config = dict(
    num_hidden_layers=13,
    hidden_size=64,
    num_attention_heads=1,
    num_key_value_heads=1,
    head_dim=64,
    intermediate_size=256,
    vocab_size=5941,
    hidden_act='gelu',
    norm='layernorm',
    norm_place='pre',
    norm_eps=1e-05,
    positions='rope',
    rope_theta=28300.0,
    rope_fraction=0.25,
    qk_norm=False,
    attn_scale=0.125,
    bias='all',
    tie_word_embeddings=False,
    parallel_block=True,
    init='normal',
    init_std_qkv=0.0825,
    init_std_o=0.102,
    init_std_up=0.118,
    init_std_down=0.118,
    optimizer='muon_hyperball',
    learning_rate=0.00729,
    beta1=0.95,
    weight_decay=0.0,
    lr_head=0.00962,
    max_grad_norm=1.0,
    warmup_steps=200,
    schedule='wsd',
    decay_fraction=1.0,
    decay_shape='sqrt',
    final_lr_fraction=0.0,
    batch_tokens=16384,
    max_seq_len=256,
    doc_mask=True,
    z_loss=1e-05,
    train_tokens=144000000,
    max_steps=8790,
    dataset='wikipedia_en',
)
Each number is 128 + 24 x the weight over the matrix's rms, rounded and kept within 0 to 255. Layers, rows and columns count from 0. Numbers have three digits each.

# layer 7 attention value, 64x64, rms 0.0803, rows 0-63, columns 0-63
143127134140126116140098096151137108124147151146116139107125120136112105109080164115117160158118104139123140137115111129117150107118111088109127164123111132151160139143131169104156122119132184
120119173173112109145130151134125174150105128107180072114158137113096105113094144132158083132105138181127133141150141122110149121134071085106139134106133102116140141124169150128122115115107163
117090119096098143151114161154104112092108125179092110178161120118143149143156142151151116145167120072152135140090133140127109139102164153152110119132128100124079130140149137165128115133122127
105164126126123116117121162134134121179140094100163105131146126123176085094089105117108131135137140131108153146113118126165142142094108125108129125141120141140109116163148138127068160146129133
096122115157101080160091127169109176140104193154146112123110126117126130116111136182150152108101107090144106138097130153118158143133111120108122114143117113137115172110183120132124126131114200
127136128144122099082124136146112138105155173107086131072133104118125130120122142105127131129059148154124127158098139155148140143108124157120071140138083107194136155143138140143111140156148127
123155121134090078127119159146142134149075093173151144124146149105112106159174128122106096138131123088136127183118086140112115146155125123152099097110152104127100144130125139138130124111139132
144139119114142139113100091108102141117130159098120122105110158160139141126130131097152132103148152137137126080150155115133144129125131135132125126126114139103126096136138139113166129151121107
116136112086100132127115137134111123120143177116064135122095131140116135130105180168113137172111083162166134118124144088155110104113136126134140146121157121094152118101165135127141111135127139
122133109179099114087182126099083158150124108162169100120133151086137110168155157133148121102067187147124086114160133100100122129115151145158186129121146147114122107083095126095136117091154127
136120103148133112098167085138181095145114104156159093130123165126145120136082127144118165118143136087122140125136167083122122135099136129151134117134107134142100109176151153067141154089137125
126094109091064144122124138141119163122134171169106140110134124145090153123130136153151186122152122149124116127115118078126141100134094119119115130131152142136148138150129115113115090114160111
143122143138116124142157128147154129120121140104105137070091107143156158112078147136154161155106137099164117094129140161122135124151079096129074126162132128143147141143154141108115126133109073
123089130132137141101141126138096124118121140127171113077131117145098093104131136125133127133106141155122156116093147110097105107128124139100118136151090151123140151112170100146127137142141186
120075109124168097117150171119147110172087103101159102122120120131137133143104142143133077131118141103160116155140124131137142137142155175145138119118130119135094144108110116131139168133116113
132116113147123139138178147101116101152138113114151128105118162126107124162126126121119145126110171126104126129128113109110102148112131127146147132118158145118126113108106124137123134099147097
110121119164136140128147148164092089151098129124172085117125118070145130122115123137114133163100121083108122124129099128158148150108156132147167133128132150114099132117098134143130167122130166
158179116122146091126123144129119106133143106105089124106128163117139127125110166121142112156122124144182099099120151159122128107099118126139109096154109103155119110136174145112134152135118100
149134109085103141120127121122080148127101167108097159142072139097087131138127111130083124107104135143182122153068164164126132115150156125174118124152170142115147145134139115112123142130099149
121104074173128105158125132091158116134162130131098088140135138107116189114179113157107115093103161150087130118143157154114091136088128116130161108181134095153138127103118091108158170113112126
143138117160111123089104088104103134144189096060136131136125136126154125110120158107137115153138183141142103119125164164093121137112186146164100169108110132119081130157118112121150085142117113
116167155141159116104121142139093130089087084193134137158187121106165094109127136127123144138135136100161129071124122118144147118100151145075168121102133164117099136122144118121069127107174115
142126115087105162138131142151126122167122128128143092113093104135101134156094112149158118113109133117124111098112144155115122095167088128188110128164136122139155142136152091149153104164119151
165151137166094117114096105121049100114186146104133150131149126104096110114105134100170165103174156112126154129109099157089179114146133121134102098141135136156128116142099122137109115137104162
145107166132157178113113143154109188154156133104141148102097148159125108124146134131131116142113074122113125114137103131104122123174141093105125083171114131119105096142129096091108140091141169
124107114104123150152123155152122108179076107116148109123114153139114126137113104144136120158115129129129102148106117125147138119125118125169109109149138130167063148156095111135129153141149136
139182141112120135107112149138164092116129154116131118124151133085101115145172114070064111146100136111081167153121120124133144160133095121151151130087118129136160069154112147118137163114159121
125148115115099101144140117088100120150130104138146130139155117132133137182117124132169142099181175112102121111156117088118122159111119174137130129122170131123114146112102089167128110144131070
133161080103171111117114117095119133133101114130142168152113136099098133102172119076117131105172111157141142144128136148106121120132170145113172153103102138103131127117139155109159143105146155
118148127161117108139123154119156091117165089113112126117117116121127109141174143118154110159144113142109118160114094151067100153131144135130163121172095098118128112103138124112171100124103157
152115123105120126152147121141110104110142138149145161129112136164102124167137116139167134116163119104137165098133136135085069092159144151162090118124125130140111092104109126129140094130115129
111076150136126168136128120166147112119121127179122127136128123130128119107107131155097111137131118114101129142089129130118110105144095091139122140146142120140128167120110129149145149131106169
124111122077131130148105096132140156151134111196101145114134151121139134152166156135107122135182105151110088126107115099108108117106089128089131135136144139111096187115113137175171148099135112
093103092139121102108110088141135154097073159141126140091128131118153113108139135119117126117100142150146145127123136150139117114143148128147155156146127122079121159138133175075164126105131144
109184123096134128170120110138084162093106141157099125145129158089162108133186112067133109161098107139063127151087150137126158151121094153104148128121101119131130114147156141125118134145124194
121170105091097132146144162141151111164153110127174121145116116132153094148128122114145160147119118123102105125137117122121137109119081122158164153128107163155139075115094120112147099132170120
125124073138102128163118107110114125113134159139142172125163141117149125115152204139144132143115100103116080138166088137100127128110090134122112105153128094146137133090098120173157168106156116
086176127121160121130142076118091141131121070150113153143142180119133122098113144140145121155104114138123109117123172136117115102158125100171116130102133112115120163127171124117113088140153156
149160103111165127128131118108131122188191088111133158108177133122138080110158127106108103123110108124098144099132090095134147054161131113090139132103147157128165094137097138154113126182136163
111163096114136107137110132140127124122119113098108137106163153141113083170108122106132108123125107086105142136117134148129129109152138140160127133138151112121119165146175116159169084152142154
113140105144120143144104126101150081105113120066099121147115102132124152087147100151174150145151113174147104129122094106158183141135146154108165101164126110100137141149121078131133097178120126
120063091121134067137160196164137134105090105155174127143147129176149111126146144120141092157130124124136107129101136117144101111131128127140134123109098073132148129112166060129140115155142122
111091113141137145121161135115103137090093073167115146168115099157197107075126132118151109138121145134138136124091140096150126123123162146093148161155138117090157139124124099117140090187113156
112134118122175098102139155140160091104138103143107128130121136123144119137165127136140088131116118129128147120112135129124123118164134175159181095164113105120134100106105098082176128135133135
134107150128162146078092162159108163112137163157173160117111136118104171047159123124101097123188117112125140117124107108121129158149134145111134136112124143065164084119078125085188136121111119
138125119080101182125109115128161137128094152170133112173081095147137116145155153122124141149114105124120131126129144083118141120129100159087146155092104150132126107116129105148144126123167171
121168068135109136119124152108086142127121119127113123129147152161149131118128128128156135131135115146121084094184130116151102104092179144144144113151120118151125085130166120083100123157127134
114160149130141188125117154131145093127126104085084106129122134141136131107104116144160079174100132158122180090163146136147109086159121165150122132120155118130085088142099146114113101155122128
124134168087170110140093132117127130109135085149117136131160132163123122122072154142149078118132109111151124144141118154116128160129100118171103102192123081114188125141141126081184103129125098
128093121126146119159105157093075117117072135107126122108132161159104138122123154102123110179119153153163098144146090144133162139126168129131161129092147146101143124107144142092109143123110139
144138151137130140127115119156119137142111149134173136128150076107088113130120096158121147133141101173101161103145123112120097116113135151089141120175123142175096157145101077117084176097148163
087110131124167151114152084121154090092136093126126131150169171144126094125115129145106131153145089168114080165128139104135114112104157132147152126106090132137101160128149135139109131112143137
120183131166111152118091167129112145122101116137101127120140118114124115107107133119156098111099135119162107131144110166115106135090176129139126181137120111133112100131130226099170081148118140
146109118138095156111121114143147143122129178141119148079157078121130140133169133118131142112118155128107072100110102123104113134135134111135127152156098105159155131164136135127122164164122112
090120159085135141112121149133121161117146130113090142143090137103128155136144155114134125163133138152117098165080165176086133173157096136169148131127109110125089155125145092107117128073155098
122148118111131146127130120097132119171140124148145142120092163148091127127145125162117144102115143131126153128115134101100108133143101139121116104136144154120136126099135102144126136124161146
107165110133114173129089117125122116113120171117094148173155147102130116097115149140148128115135131120131097110115138139114161092142102134136150124093133103159087116130139148156092159145129144
138130106105116136141157124135128182139098135143095131150126117093156174131117114115091159122121119094128101100161180128160134092104122076133139169120173171157113136134093150097131146102133077
125110133159114142142142133109155096123115139121130093138126174150112138116114156179101116152111125072162088154147150080115155133102124113127115118102147166139130105084129142136166137150096135
171113117152144104160108131151142133071123134113123095126148152117115159111155108086115147170144110140127129118127126164147168141092143131076126111112100128119136130192164118107126109084130125
117131114156109091143122046112148104116136144122193140163135145141117104132167105185127169066105164145181163109105155148120080136106145118143089104119095118099099148115153106182111108116173117
106081145100158119180112115118100142144086121114143165136165131164123096157090106138120123112129132102138148135112076113161137148150176104141152142114187122066130161155117130129105106131135122
148165115168125164102114106171176100140137119146120127130083162100128105117096130124104087148116106125083091160083105134124156141161104159147116123118128069129150140185138130144164129153089197
180102124149113143138144098119100152091092150108114147131124129131107160144142127095142168142157124112134113108152145111109149128133167101114128115142142137142116126165124100089127139100121114